python train.py --rope_base=10000.0 --tie_embeddings=false --init_std_up=0.0404 --beta1=0.95 --schedule="wsd" --final_lr_fraction=0.0
Each number is 50 + 12 x the weight over its row's rms, rounded and kept within 0 to 99. Layers, rows and columns count from 0. The size before them is the row's rms in percent of the matrix's.

# up: layer 4 MLP up, 768x192, rms 0.204, rows 191-208, columns 0-191
# down: layer 4 MLP down (transposed), 768x192, rms 0.195, rows 191-208, columns 0-191
up191 095:29 43 36 43 35 46 72 58 51 69 50 55 49 36 54 67 46 37 51 54 52 44 65 48 37 47 48 51 64 74 55 37 46 45 57 50 44 35 43 37 44 55 60 57 54 44 54 37 38 61 29 55 67 65 28 30 50 63 60 64 41 51 39 66 53 64 49 55 53 42 40 34 63 52 35 62 53 39 55 66 57 13 51 63 60 57 44 48 36 70 28 48 66 32 61 57 48 61 62 57 56 39 79 53 43 33 37 45 51 57 61 40 31 41 56 60 25 55 49 71 58 46 48 65 70 64 47 66 64 49 48 37 50 60 59 63 50 52 52 42 33 42 21 40 38 62 55 38 47 42 76 56 63 47 55 46 53 19 51 29 46 63 57 52 47 42 56 62 37 48 67 32 39 43 56 44 43 24 59 45 65 43 38 57 57 46 39 46 49 21 27 54
down191 099:46 40 50 37 50 52 41 62 37 46 38 62 33 31 59 14 63 68 36 48 65 40 63 41 63 40 58 35 52 46 53 48 51 52 41 52 39 51 23 54 22 25 28 44 46 31 46 50 35 62 55 46 43 52 50 41 53 50 65 54 51 17 58 40 55 40 62 53 48 52 47 58 51 55 48 60 49 50 59 73 49 38 48 36 53 67 68 68 61 51 63 49 65 55 55 51 48 57 31 74 63 46 35 60 59 56 55 45 41 34 37 72 61 35 52 46 51 43 50 52 55 51 37 63 60 52 47 63 24 31 64 38 48 58 51 49 63 44 30 63 69 49 51 53 63 61 44 66 51 42 49 51 68 53 37 65 49 60 51 19 53 50 49 72 37 50 58 66 35 78 66 47 63 51 45 54 38 51 56 41 81 36 38 68 44 41 74 47 47 31 64 62
up192 096:55 53 59 38 43 43 39 35 71 41 50 53 64 40 66 61 36 54 52 46 57 50 58 55 55 57 51 84 51 47 39 73 47 32 57 35 36 37 70 54 51 35 35 50 29 53 49 57 52 38 48 58 53 35 47 69 44 53 64 35 53 63 46 66 39 41 43 63 40 36 60 58 49 55 64 42 62 47 66 30 55 60 70 41 25 60 48 41 50 58 39 64 62 67 43 53 52 55 67 35 82 52 34 55 43 28 61 40 46 66 51 46 42 65 53 55 48 49 47 59 52 50 45 65 46 67 26 39 76 51 24 52 25 60 49 43 35 37 31 71 57 31 31 63 51 58 45 60 57 52 40 42 46 38 66 35 37 63 55 61 40 70 47 26 37 55 70 50 78 61 62 45 69 46 67 46 72 53 50 40 57 56 55 46 56 43 45 42 60 35 57 65
down192 098:75 59 73 60 54 32 48 32 42 24 43 42 32 26 45 56 67 54 47 53 65 55 71 57 27 27 48 57 47 36 40 68 51 57 65 74 64 51 50 56 43 45 51 33 41 53 61 25 52 46 48 51 55 54 47 51 69 44 47 44 46 36 59 51 67 61 31 48 35 62 61 55 44 46 45 48 50 44 46 58 49 59 58 28 53 78 65 54 66 66 63 63 60 54 37 39 58 59 65 37 58 36 42 44 31 43 34 50 30 58 58 64 66 71 45 59 58 68 46 53 49 59 45 32 50 56 54 39 47 18 60 74 58 62 53 56 46 52 37 59 43 44 70 45 38 41 53 37 27 40 52 57 57 44 57 70 67 53 71 31 46 36 40 61 32 49 56 69 56 25 46 63 75 44 62 46 42 70 48 43 39 46 46 52 46 37 50 52 58 55 52 67
up193 086:49 57 34 33 46 53 74 57 63 58 51 32 40 78 39 52 58 69 35 35 46 47 40 54 32 19 71 66 53 46 85 34 49 60 57 63 65 62 40 52 58 66 57 48 50 30 77 61 44 39 56 32 43 63 41 45 65 45 65 52 37 43 42 38 49 65 24 68 46 67 42 50 40 47 49 41 54 52 58 46 46 63 36 40 35 60 54 37 55 53 39 62 63 44 52 56 38 44 44 56 58 54 43 53 47 52 66 34 49 52 54 52 52 58 28 43 45 40 40 64 39 44 63 55 51 54 17 53 41 36 48 48 54 26 27 55 39 38 53 81 59 55 51 59 28 34 70 62 54 46 47 59 60 57 49 57 53 71 53 54 54 59 42 45 35 61 57 59 48 43 47 64 54 32 51 37 67 52 79 60 56 56 55 59 58 39 56 53 20 27 52 43
down193 092:88 53 51 37 76 54 54 53 36 35 47 55 40 45 59 58 51 42 37 72 55 57 27 40 60 32 50 49 47 56 65 60 60 63 78 53 55 41 58 34 59 32 64 45 42 47 48 54 29 47 40 46 55 52 72 46 44 54 50 28 68 42 61 59 56 71 58 60 60 35 44 34 50 64 48 80 46 17 47 54 28 69 52 49 54 52 52 74 29 58 54 53 52 45 51 67 73 47 57 61 28 40 43 66 29 36 56 38 42 59 55 60 46 56 40 59 43 45 47 37 54 49 71 32 43 45 46 62 22 53 58 43 47 43 56 45 57 40 57 32 66 55 49 57 41 45 62 55 54 62 66 61 50 56 43 42 53 57 47 46 50 32 46 63 53 89 58 48 37 66 53 44 58 50 51 54 28 51 70 54 58 51 49 62 37 41 48 57 70 47 40 69
up194 102:51 49 48 46 46 43 53 59 65 34 56 36 68 45 43 53 38 60 49 52 67 47 48 57 47 70 45 49 33 64 64 46 55 02 60 43 32 56 57 42 57 59 62 59 44 46 39 45 43 68 55 62 34 56 45 47 54 57 58 43 62 51 67 61 45 43 31 37 52 36 55 55 71 63 46 30 60 31 73 61 22 35 50 33 44 72 34 43 49 51 49 39 38 61 57 60 46 50 45 52 49 59 42 72 59 54 47 29 46 72 61 39 54 27 56 45 70 61 27 35 51 57 49 53 40 56 58 63 59 45 76 51 42 38 51 60 53 61 56 34 66 32 57 59 73 54 32 56 48 46 42 45 44 38 53 46 72 60 43 43 47 51 31 47 58 50 43 33 31 57 33 27 24 50 60 32 53 63 63 32 46 60 67 70 46 44 63 52 50 60 50 26
down194 091:57 48 50 47 79 56 31 28 50 54 41 58 39 61 39 60 25 64 49 46 44 31 53 39 60 26 49 63 35 64 44 49 42 71 44 49 25 83 33 42 72 52 47 52 81 54 59 54 52 55 26 37 44 43 45 49 48 72 48 41 64 57 43 55 44 58 63 43 56 56 54 66 35 40 53 43 45 58 66 73 47 47 50 48 70 39 61 44 67 67 64 49 47 42 57 34 53 76 57 58 36 53 56 55 58 55 61 61 57 54 49 45 42 41 44 46 32 68 40 53 57 63 28 49 39 62 49 57 57 66 36 43 61 46 51 54 36 37 58 61 76 75 39 60 43 37 44 40 38 64 63 40 43 44 53 40 59 72 58 60 55 40 48 36 64 47 60 52 72 44 27 37 34 48 54 36 44 66 27 35 41 66 63 62 61 58 46 57 73 52 56 45
up195 100:48 54 36 43 46 60 54 65 37 59 34 60 42 42 29 62 30 32 61 49 45 41 77 47 38 45 51 40 33 63 75 43 38 43 42 33 62 54 50 43 44 57 78 47 51 39 46 74 43 46 57 56 30 58 54 58 52 45 52 27 65 46 40 47 49 48 45 47 57 50 66 22 41 47 40 39 34 59 55 66 51 43 46 47 65 26 33 43 33 61 78 50 56 53 53 64 42 63 40 78 47 57 55 41 58 45 66 68 31 51 32 48 88 27 35 48 64 35 56 57 58 47 48 49 43 56 50 56 49 54 65 54 67 75 77 66 58 16 66 52 61 60 48 46 50 38 56 63 60 61 46 53 55 62 53 38 42 50 62 30 61 57 30 48 27 46 55 51 47 44 66 41 48 43 52 44 47 47 61 55 57 34 52 45 32 53 41 47 51 44 34 34
down195 102:39 57 47 59 49 40 52 46 53 53 49 44 65 57 40 59 39 49 27 28 59 35 40 49 50 44 47 32 40 56 70 59 55 33 43 48 41 38 73 56 46 45 58 50 76 56 66 57 54 35 60 42 50 51 66 61 57 48 48 54 35 55 50 44 62 54 49 50 56 70 41 36 58 51 55 55 59 52 35 61 70 54 43 51 43 58 24 50 52 83 57 53 61 54 29 61 67 51 62 50 40 48 43 31 50 56 67 55 54 65 50 41 49 56 58 64 37 47 45 61 47 37 71 57 76 56 60 36 25 60 55 58 64 43 56 42 64 35 33 25 71 46 32 49 47 52 55 21 33 71 17 34 47 59 56 68 40 38 70 42 48 37 46 69 49 22 33 56 64 51 36 62 60 60 73 43 57 71 70 42 30 49 43 51 62 47 63 52 66 56 51 60
up196 108:53 63 50 49 34 79 40 62 55 44 73 47 55 41 69 38 32 30 56 58 48 54 51 52 34 71 68 35 58 49 50 76 66 48 53 58 58 64 50 63 53 48 41 40 58 41 54 73 64 79 52 25 55 33 35 71 33 49 42 41 73 45 45 64 53 82 56 37 36 56 51 59 38 59 53 63 54 32 43 36 49 56 78 45 31 26 47 57 39 35 38 58 68 40 35 41 49 44 48 36 45 61 46 35 47 19 47 57 73 60 53 57 37 49 50 36 56 46 49 66 49 53 42 66 65 52 38 73 67 47 42 42 57 51 56 46 45 60 58 29 60 57 41 43 61 65 82 52 48 58 41 49 34 69 69 53 58 57 57 33 45 65 42 51 60 49 45 43 48 58 50 54 44 47 47 34 62 63 55 49 29 62 43 55 47 45 45 62 45 51 69 58
down196 104:55 47 54 64 46 16 67 45 58 55 45 41 48 49 56 41 55 63 32 34 32 65 42 22 21 31 47 38 41 48 63 60 51 53 27 82 53 56 54 58 31 52 59 47 33 52 37 49 57 43 64 38 56 67 50 51 55 44 61 52 60 48 33 82 31 49 51 30 52 45 32 71 59 59 59 53 39 49 50 56 27 43 53 48 55 47 48 44 42 61 60 38 69 43 49 43 34 37 36 58 40 65 60 72 38 36 25 58 50 17 42 46 49 36 43 24 55 49 55 64 60 67 56 48 51 47 54 48 48 52 43 34 57 47 41 54 44 62 61 51 34 53 53 49 57 78 65 53 44 58 55 78 59 64 45 57 55 65 43 44 66 46 51 74 69 35 55 60 56 59 47 39 53 49 60 52 35 47 46 55 31 66 35 34 59 53 59 38 38 53 33 49
up197 092:55 20 55 61 33 51 58 61 54 49 53 46 51 29 54 57 63 33 66 38 26 52 64 45 63 30 62 41 58 39 67 52 31 37 57 44 60 46 64 18 42 76 50 55 44 51 43 45 38 35 38 52 45 48 45 51 39 54 47 51 55 35 58 35 52 34 32 55 45 46 55 55 63 59 54 63 29 64 31 36 57 40 56 47 63 55 57 41 53 50 38 48 43 59 48 45 51 54 46 69 58 42 46 38 58 50 38 54 60 53 62 80 44 62 63 55 58 61 68 55 59 69 45 54 53 57 53 63 44 74 43 22 76 43 54 69 24 64 44 70 42 47 45 44 30 58 34 71 57 41 62 54 73 38 52 58 50 59 37 49 70 30 40 41 40 37 67 59 54 54 49 56 57 37 38 26 67 46 44 20 39 37 45 37 49 44 57 52 52 27 66 56
down197 098:73 67 58 62 54 29 58 50 27 49 61 49 56 58 30 33 40 32 49 52 68 56 51 35 54 39 34 56 73 49 37 55 65 32 55 34 46 57 68 70 45 50 59 57 59 46 43 61 41 45 62 59 47 50 60 39 42 58 36 35 56 28 54 47 42 66 42 52 51 68 56 84 71 55 48 66 44 63 68 58 41 45 52 35 42 67 51 50 55 49 32 41 37 43 45 42 44 39 59 43 54 15 54 63 38 55 45 71 59 55 49 60 33 62 48 36 34 57 50 45 65 68 50 44 56 72 30 45 56 67 47 43 39 53 64 65 30 49 55 66 48 37 49 47 48 52 77 52 78 53 52 35 41 42 80 57 54 52 45 42 62 32 50 43 45 45 31 39 45 74 42 46 62 58 49 53 35 54 51 42 28 31 50 26 60 62 42 64 46 60 64 51
up198 096:69 46 47 37 41 40 43 29 53 54 44 70 49 26 48 53 39 45 43 54 45 21 46 53 37 36 84 59 42 66 63 56 55 54 36 71 37 60 29 61 66 43 59 36 28 45 64 32 46 36 46 42 62 57 38 43 36 45 64 45 36 47 51 45 21 18 55 52 50 47 25 35 61 39 47 39 43 59 74 39 57 46 42 41 35 69 58 51 44 52 55 60 61 50 36 37 46 53 42 62 46 49 60 53 39 60 31 57 40 63 57 54 37 55 41 71 43 50 44 48 35 46 44 56 64 55 57 62 64 44 60 61 56 68 44 77 41 44 45 65 39 50 38 29 58 32 40 55 52 63 64 40 54 92 53 69 36 59 47 62 33 56 53 71 43 43 34 58 40 54 51 36 38 48 44 35 64 54 37 38 53 50 54 53 59 41 39 44 48 35 61 46
down198 105:62 43 37 57 78 38 47 47 25 39 47 33 60 39 69 58 65 39 50 62 63 49 31 37 54 38 33 46 45 62 51 27 46 61 40 42 46 59 28 58 37 39 59 53 62 39 66 51 47 43 31 71 51 64 53 46 75 62 73 56 41 61 54 41 36 30 39 47 33 59 51 43 32 55 63 65 26 62 67 39 73 32 55 44 47 48 34 40 66 76 52 38 59 55 62 53 37 59 61 58 59 60 67 41 57 42 47 66 69 58 37 55 75 82 56 57 55 55 50 58 45 37 44 51 48 56 27 48 61 54 49 29 55 45 55 41 57 67 57 50 39 45 57 75 42 48 40 48 42 37 56 50 63 57 63 57 47 48 61 53 63 46 59 42 57 47 69 52 57 52 39 54 38 54 36 30 54 67 35 35 33 38 46 31 47 40 45 46 49 42 73 32
up199 104:46 58 50 41 41 50 55 67 65 45 42 17 40 49 26 49 64 60 66 39 49 36 57 62 43 43 58 51 67 49 59 51 41 63 58 49 37 39 31 55 67 50 42 59 53 58 35 61 53 45 54 31 58 55 59 53 28 52 54 37 43 42 64 63 83 61 33 29 44 70 61 80 53 48 40 56 51 31 80 53 50 32 40 31 60 45 35 41 56 42 70 58 64 46 56 47 36 28 42 61 63 48 62 35 43 59 36 61 32 63 50 43 39 53 55 69 40 57 46 48 37 64 47 38 49 64 52 57 68 65 57 43 48 40 38 51 37 44 62 32 21 55 48 49 22 45 54 50 60 47 55 49 56 66 38 48 69 44 31 54 60 47 43 61 55 68 71 28 53 51 41 69 52 66 47 43 38 34 37 33 50 62 61 34 43 66 49 52 55 70 52 55
down199 103:50 43 51 65 53 60 62 52 46 52 55 62 39 47 59 49 52 61 65 14 46 49 56 57 39 48 49 59 45 27 55 52 43 87 49 46 53 69 47 55 79 44 46 70 61 63 48 59 65 62 56 55 42 70 56 49 56 65 47 58 19 49 57 39 48 63 44 34 57 42 48 50 28 58 41 50 49 47 57 49 38 50 63 45 47 35 42 29 48 68 49 46 57 32 61 36 37 47 74 45 46 62 48 42 53 16 54 45 43 54 40 72 49 62 36 51 40 72 36 49 55 40 64 72 40 33 47 24 67 68 54 53 44 57 39 55 30 43 41 48 25 47 61 52 49 47 45 47 50 32 67 53 54 54 63 52 38 60 18 44 57 39 41 37 55 49 77 54 24 63 30 23 48 46 37 52 52 49 55 47 70 58 54 41 43 58 45 41 41 73 41 50
up200 099:74 50 50 38 53 44 32 59 53 38 57 50 53 41 32 29 45 56 47 52 50 78 56 65 57 59 42 45 49 51 39 61 55 45 60 53 61 51 57 42 61 60 54 43 59 49 50 60 43 45 64 51 51 56 51 43 57 47 66 30 27 56 40 54 54 65 84 43 42 48 48 50 25 57 58 47 68 33 49 62 50 42 79 37 61 59 27 37 36 44 51 53 64 43 45 53 34 54 61 28 46 54 34 47 45 56 56 52 35 89 21 76 47 53 51 42 36 52 36 36 35 38 44 43 64 60 77 55 43 41 70 57 62 71 68 53 49 36 46 55 41 54 36 54 55 64 41 37 48 75 08 55 57 29 53 31 33 46 66 61 35 54 56 61 53 47 43 30 35 43 59 50 45 56 53 52 48 41 35 44 49 52 47 65 34 63 59 48 50 46 40 52
down200 105:50 49 48 30 56 34 51 45 33 62 58 51 46 47 30 63 45 63 31 51 62 36 55 48 53 72 42 84 37 54 42 65 47 40 78 66 37 52 61 36 32 57 44 70 58 54 67 36 52 54 47 62 56 42 41 34 57 53 38 47 45 47 35 50 51 45 70 30 74 54 48 56 48 68 72 61 47 45 63 42 39 53 29 49 42 47 43 56 37 44 58 39 48 45 46 56 57 45 47 58 25 42 41 40 33 41 56 34 47 68 52 54 49 39 44 38 25 50 61 41 62 66 51 28 50 32 49 64 65 41 41 48 50 35 54 35 60 36 57 30 42 42 41 46 46 65 49 56 57 80 57 39 68 34 71 58 62 67 57 47 52 51 52 61 50 16 61 42 72 53 49 42 62 49 48 76 55 47 54 56 24 60 51 52 39 83 53 50 43 40 60 37
up201 108:46 34 56 52 49 54 45 48 56 50 56 63 42 41 40 50 46 54 41 58 24 49 44 24 65 46 57 57 58 46 45 64 54 46 60 38 50 51 35 33 45 50 45 90 53 45 67 50 36 54 56 54 33 58 46 44 34 39 71 66 30 34 56 50 42 42 60 46 60 58 29 63 47 52 42 41 72 44 43 48 26 32 79 82 68 33 35 46 24 53 56 61 60 52 59 37 71 55 61 48 34 37 55 51 41 52 54 64 44 38 49 43 62 48 55 64 63 42 39 65 51 54 45 37 52 64 74 36 59 37 32 52 37 39 37 44 38 50 62 56 28 55 64 37 49 60 42 69 60 55 57 40 53 65 50 72 62 55 66 52 45 46 66 18 42 39 53 38 55 52 30 51 38 50 45 74 45 41 49 43 57 66 67 56 65 32 59 44 41 68 59 63
down201 109:59 54 54 53 54 58 49 52 46 57 55 65 51 47 51 60 65 51 42 35 66 54 31 54 56 49 54 58 51 47 55 47 49 48 38 60 60 44 42 28 52 44 48 47 54 51 36 56 56 65 29 55 56 36 40 76 63 75 77 51 54 59 31 31 29 62 44 64 45 59 43 57 36 69 53 57 39 41 24 50 70 43 53 58 45 53 67 39 39 37 47 49 67 58 45 50 43 65 40 45 55 44 58 38 70 50 54 38 56 62 34 26 68 37 66 52 57 45 56 75 56 64 54 36 47 68 48 44 80 68 88 57 54 67 49 37 49 44 72 65 44 29 41 27 65 70 35 61 42 60 48 35 48 37 50 39 62 41 51 57 38 45 52 54 58 36 37 47 65 62 31 37 65 51 38 53 60 86 50 59 66 48 61 37 51 47 56 34 43 30 57 42
up202 102:57 49 55 48 43 60 43 48 58 34 59 47 42 45 54 52 60 59 73 34 34 51 49 46 50 50 56 42 36 66 58 52 62 65 60 43 41 45 45 30 24 66 62 66 55 75 67 49 61 59 68 37 55 51 47 69 59 40 61 55 44 57 45 70 76 55 57 66 48 35 47 38 49 38 68 54 47 35 56 62 51 80 46 64 62 73 65 30 51 39 41 57 18 37 36 45 26 45 47 36 60 55 56 51 31 56 46 41 37 44 49 43 78 47 39 35 41 69 37 30 53 62 32 57 51 46 56 47 36 70 55 48 49 51 51 61 62 34 32 45 52 45 33 52 39 47 30 60 57 54 48 48 68 28 60 35 56 35 55 69 47 26 54 87 65 35 53 43 60 66 43 43 40 48 50 31 60 36 48 52 53 48 65 56 58 53 60 53 46 27 57 46
down202 098:51 40 60 51 61 39 17 37 15 52 49 31 31 44 62 40 47 50 32 32 49 50 17 49 53 47 57 44 44 43 60 50 35 62 56 44 57 55 38 40 46 43 47 58 49 53 41 52 62 62 45 62 42 55 39 59 41 27 54 38 58 40 55 60 47 62 51 33 43 50 51 52 36 65 60 66 64 38 42 31 61 42 57 53 59 62 71 43 55 51 51 34 44 36 41 66 24 58 47 31 70 52 51 59 21 49 38 42 39 41 48 40 58 57 34 65 64 60 56 51 65 55 49 58 51 47 48 57 38 51 53 77 36 25 43 54 66 43 41 62 54 47 22 57 45 58 36 67 52 48 42 50 49 46 55 59 69 46 62 43 63 30 52 56 49 50 51 54 79 55 46 59 58 69 63 45 63 64 27 29 33 56 59 48 64 67 82 55 40 35 36 65
up203 100:65 65 61 41 35 58 60 46 57 50 55 49 62 55 23 51 56 69 54 59 57 45 36 46 38 67 58 61 44 52 67 50 55 51 50 53 65 65 70 53 69 63 42 69 32 74 51 48 47 54 52 46 55 46 19 62 50 40 60 67 41 38 48 32 60 78 61 55 57 50 29 52 39 60 52 57 43 53 51 45 55 51 37 55 46 47 23 46 43 32 66 67 52 55 68 46 43 59 64 50 59 56 47 58 60 44 52 59 62 82 44 54 34 26 36 50 51 34 53 48 37 55 53 63 54 28 44 71 65 43 52 39 51 52 60 74 54 24 43 53 67 49 39 64 72 41 54 44 51 43 69 38 71 65 53 49 53 36 53 47 44 53 47 22 54 41 39 64 34 70 48 45 27 36 71 14 48 45 34 52 46 53 58 45 49 61 55 48 39 36 29 56
down203 105:51 44 43 48 35 49 39 41 45 52 37 68 57 50 53 40 45 60 44 55 49 56 55 32 40 51 50 45 55 35 32 47 70 70 33 58 49 68 42 65 46 31 35 28 40 51 62 53 34 38 48 53 47 54 47 44 60 56 52 48 77 39 58 49 25 65 62 54 51 60 45 66 59 65 50 61 44 43 32 38 63 19 42 46 50 48 40 69 43 61 49 62 45 38 66 54 47 66 65 68 63 52 34 50 63 47 29 44 58 40 60 54 52 40 47 53 34 54 55 52 82 76 48 45 37 23 42 44 59 63 38 67 35 60 58 55 66 76 48 41 50 34 44 66 73 29 56 45 33 61 71 40 39 63 43 40 74 41 60 43 43 40 50 48 46 42 76 57 74 66 40 46 53 56 52 43 59 43 49 44 51 24 45 42 66 53 56 46 45 36 34 77
up204 101:35 47 66 48 39 48 31 77 57 45 54 63 29 47 69 66 58 45 50 58 32 65 39 54 39 68 51 46 68 62 47 35 42 73 62 63 43 44 55 43 52 62 65 37 35 51 41 54 43 70 71 43 46 61 67 62 40 50 58 55 20 42 29 68 49 35 37 44 40 47 39 42 59 51 52 55 46 47 30 44 57 74 53 44 70 58 61 57 50 33 45 64 30 52 52 47 50 56 56 49 71 35 22 60 33 53 47 40 51 62 46 44 59 35 58 30 44 41 60 66 62 51 52 66 37 76 44 40 38 52 50 61 47 49 79 66 49 30 43 52 46 35 48 39 36 57 52 68 48 31 36 52 51 37 54 52 57 80 40 50 19 54 45 40 52 54 41 52 50 42 51 49 30 39 59 46 62 42 41 40 46 36 37 61 59 26 64 42 39 48 44 32
down204 097:41 45 57 57 69 52 29 28 49 67 41 67 58 52 54 52 48 49 37 60 72 65 46 50 42 49 56 61 39 62 55 50 28 26 53 39 44 58 42 42 50 40 52 61 57 48 48 51 48 33 39 43 37 26 63 46 73 52 43 66 58 42 20 36 47 43 48 48 52 25 36 38 37 54 61 57 32 44 50 37 47 40 56 37 62 36 40 61 56 44 49 86 62 34 46 47 50 43 50 66 66 39 49 49 30 55 65 60 50 54 30 66 44 54 57 39 35 48 62 52 44 58 55 29 40 55 35 68 38 48 48 57 43 38 47 63 47 71 38 47 60 72 41 36 54 51 74 57 45 44 54 53 41 38 75 57 60 50 66 64 51 51 42 37 46 41 27 43 34 45 60 65 39 48 65 18 54 52 31 60 55 24 57 77 70 56 73 57 54 60 38 60
up205 103:60 73 53 28 48 50 36 37 73 51 65 62 37 32 47 56 54 29 54 58 59 73 63 41 77 30 46 57 47 48 36 48 62 36 46 57 51 50 42 47 31 70 57 58 63 37 52 32 35 61 66 52 63 42 48 45 55 46 47 53 60 43 60 41 70 35 41 34 54 39 55 33 57 79 27 55 44 76 50 66 52 53 46 49 40 54 42 38 63 63 50 38 45 54 67 52 52 42 52 37 61 58 41 32 57 42 31 54 24 42 63 59 54 46 52 61 54 44 50 29 35 30 55 39 53 26 30 49 56 34 17 54 70 66 42 44 53 36 36 50 32 49 49 49 40 46 26 50 47 69 57 47 58 48 61 62 50 46 46 40 50 57 67 42 63 41 43 50 44 43 62 61 46 43 50 46 35 69 40 75 58 73 48 59 53 37 78 53 37 56 41 44
down205 111:45 46 32 68 53 42 61 51 53 73 30 51 48 48 60 56 63 34 60 48 54 59 44 59 55 47 49 44 60 62 41 72 26 48 53 56 69 49 43 59 42 54 58 33 53 73 55 39 52 43 55 52 59 40 64 54 39 46 55 47 54 46 55 70 57 44 57 47 54 34 50 66 33 87 50 75 31 54 70 52 32 35 58 48 57 58 39 39 32 52 59 46 38 45 58 65 61 40 32 37 48 50 68 50 67 37 58 47 57 56 54 45 53 63 26 69 47 44 57 24 54 36 30 54 53 46 35 59 72 45 44 37 52 39 62 37 59 41 39 63 22 41 62 57 72 64 44 38 45 39 62 46 46 46 16 62 32 32 40 66 43 63 54 67 64 50 46 62 57 62 33 65 55 31 69 50 29 69 54 44 55 52 52 22 51 40 58 47 65 52 43 39
up206 105:61 36 64 47 56 45 54 49 73 56 68 44 60 69 49 63 38 58 56 49 39 30 36 49 55 61 61 58 39 51 52 38 33 35 42 46 42 43 54 47 50 74 32 48 27 47 73 57 57 52 55 39 56 47 56 45 68 53 41 24 29 59 50 32 48 45 62 51 36 45 30 49 51 60 41 73 61 35 49 50 55 35 66 38 34 57 60 48 57 41 52 45 42 53 45 49 43 37 78 51 67 66 62 39 54 31 50 85 57 66 46 45 78 64 48 44 41 51 53 38 68 54 42 36 36 55 45 50 60 55 32 58 74 51 65 66 54 51 70 34 55 54 51 49 38 51 53 36 48 32 51 55 34 49 34 35 27 39 65 41 73 53 52 58 40 53 61 57 59 27 35 45 70 52 46 45 58 31 42 36 47 65 57 38 72 61 41 32 45 59 53 80
down206 102:52 35 49 28 57 40 46 28 62 52 50 45 60 39 30 42 46 69 44 61 48 46 49 55 43 57 37 45 74 20 37 40 38 28 69 46 53 32 50 55 38 51 46 55 51 36 62 48 73 53 54 45 61 53 32 49 15 81 66 38 46 26 54 57 48 68 64 43 50 58 48 52 40 50 48 69 61 33 63 63 60 57 60 52 51 22 54 55 43 62 51 65 33 62 51 39 48 54 52 26 61 49 50 47 62 26 65 61 16 57 34 52 65 45 57 63 36 49 47 37 52 59 41 42 62 32 55 39 74 37 39 46 60 40 49 50 58 47 47 63 64 48 53 40 60 60 46 32 52 66 53 55 46 44 49 37 55 27 39 69 49 63 57 43 38 30 44 45 42 51 59 53 51 75 44 41 31 56 44 38 60 57 33 60 43 67 48 51 72 49 66 57
up207 089:52 50 59 54 33 53 68 48 50 45 46 69 41 61 45 65 57 56 59 54 42 52 44 60 65 38 62 62 46 49 55 66 48 53 51 71 53 38 45 41 69 40 65 54 37 43 44 56 59 64 69 72 52 57 72 40 60 61 44 58 30 48 35 49 55 28 55 51 44 85 36 54 80 63 52 59 60 40 52 67 72 52 60 77 31 46 33 50 54 59 52 66 39 48 67 36 51 38 36 48 51 42 56 39 35 61 68 54 58 47 32 43 58 59 37 40 39 44 59 50 51 73 39 42 56 46 68 64 46 75 71 50 56 43 36 50 60 77 43 46 42 53 72 43 49 38 52 59 51 62 60 55 52 69 40 36 55 54 51 37 43 68 60 60 48 42 66 45 45 56 36 45 68 43 54 57 44 42 43 57 39 60 76 72 55 32 81 56 73 69 30 51
down207 089:67 52 52 40 86 44 66 39 15 36 24 25 56 60 41 61 65 51 38 50 48 48 49 60 42 66 40 49 38 38 53 43 42 63 51 53 52 38 48 50 55 63 41 52 44 50 35 37 52 44 57 62 39 49 49 54 70 65 22 39 58 31 54 36 68 51 39 19 47 34 55 26 47 37 30 58 16 52 48 48 64 54 54 60 45 48 47 46 60 57 40 64 52 56 40 39 49 45 64 55 44 34 48 74 57 49 62 57 37 60 41 34 52 43 61 32 53 48 38 48 58 45 35 58 18 45 41 53 49 41 37 46 46 48 73 44 49 60 49 59 49 24 55 51 81 61 44 36 49 57 60 31 60 37 42 36 57 61 47 57 41 36 66 49 52 67 66 43 42 50 46 42 49 51 59 38 56 48 54 32 48 53 32 43 75 36 51 41 26 63 47 40
up208 091:61 73 67 49 30 51 57 56 56 26 47 53 41 62 47 25 25 55 46 54 39 61 45 57 71 55 56 46 32 50 38 51 56 23 42 58 51 46 28 45 55 42 44 53 50 58 61 55 43 46 37 76 73 46 60 59 42 69 25 38 61 47 39 29 63 74 58 69 18 54 44 49 48 59 61 28 57 46 62 66 48 54 50 43 53 35 44 47 43 43 66 61 68 51 45 50 62 45 66 44 49 49 35 46 55 51 46 66 26 56 58 63 48 43 54 61 62 56 35 38 63 43 44 56 72 60 61 43 65 28 60 45 54 67 70 52 74 43 66 51 50 47 52 36 52 66 51 68 40 42 27 55 43 48 50 66 50 39 57 56 54 46 66 59 40 73 40 52 45 33 60 52 50 46 36 66 76 57 34 73 51 37 52 65 59 27 48 50 60 46 60 50
down208 095:45 27 29 48 46 57 61 44 47 57 39 50 65 50 48 71 63 51 51 43 48 27 44 61 26 40 57 42 61 66 57 47 49 84 30 44 66 51 61 63 61 45 60 65 44 50 43 63 57 36 60 23 61 46 47 47 49 57 53 53 35 62 44 68 63 28 45 59 53 51 74 61 60 36 48 71 46 59 42 29 55 46 56 62 58 58 63 60 66 27 43 66 64 40 47 58 39 42 36 67 54 48 67 68 47 49 52 45 60 29 46 45 57 60 39 27 42 54 61 34 43 46 67 32 44 44 60 64 53 51 59 45 59 43 19 45 34 38 57 66 32 49 47 32 48 34 54 39 62 34 73 58 57 55 46 55 33 54 57 28 50 51 48 35 67 39 76 53 56 69 54 56 41 50 75 47 58 69 63 45 37 59 38 40 55 36 61 36 59 43 36 51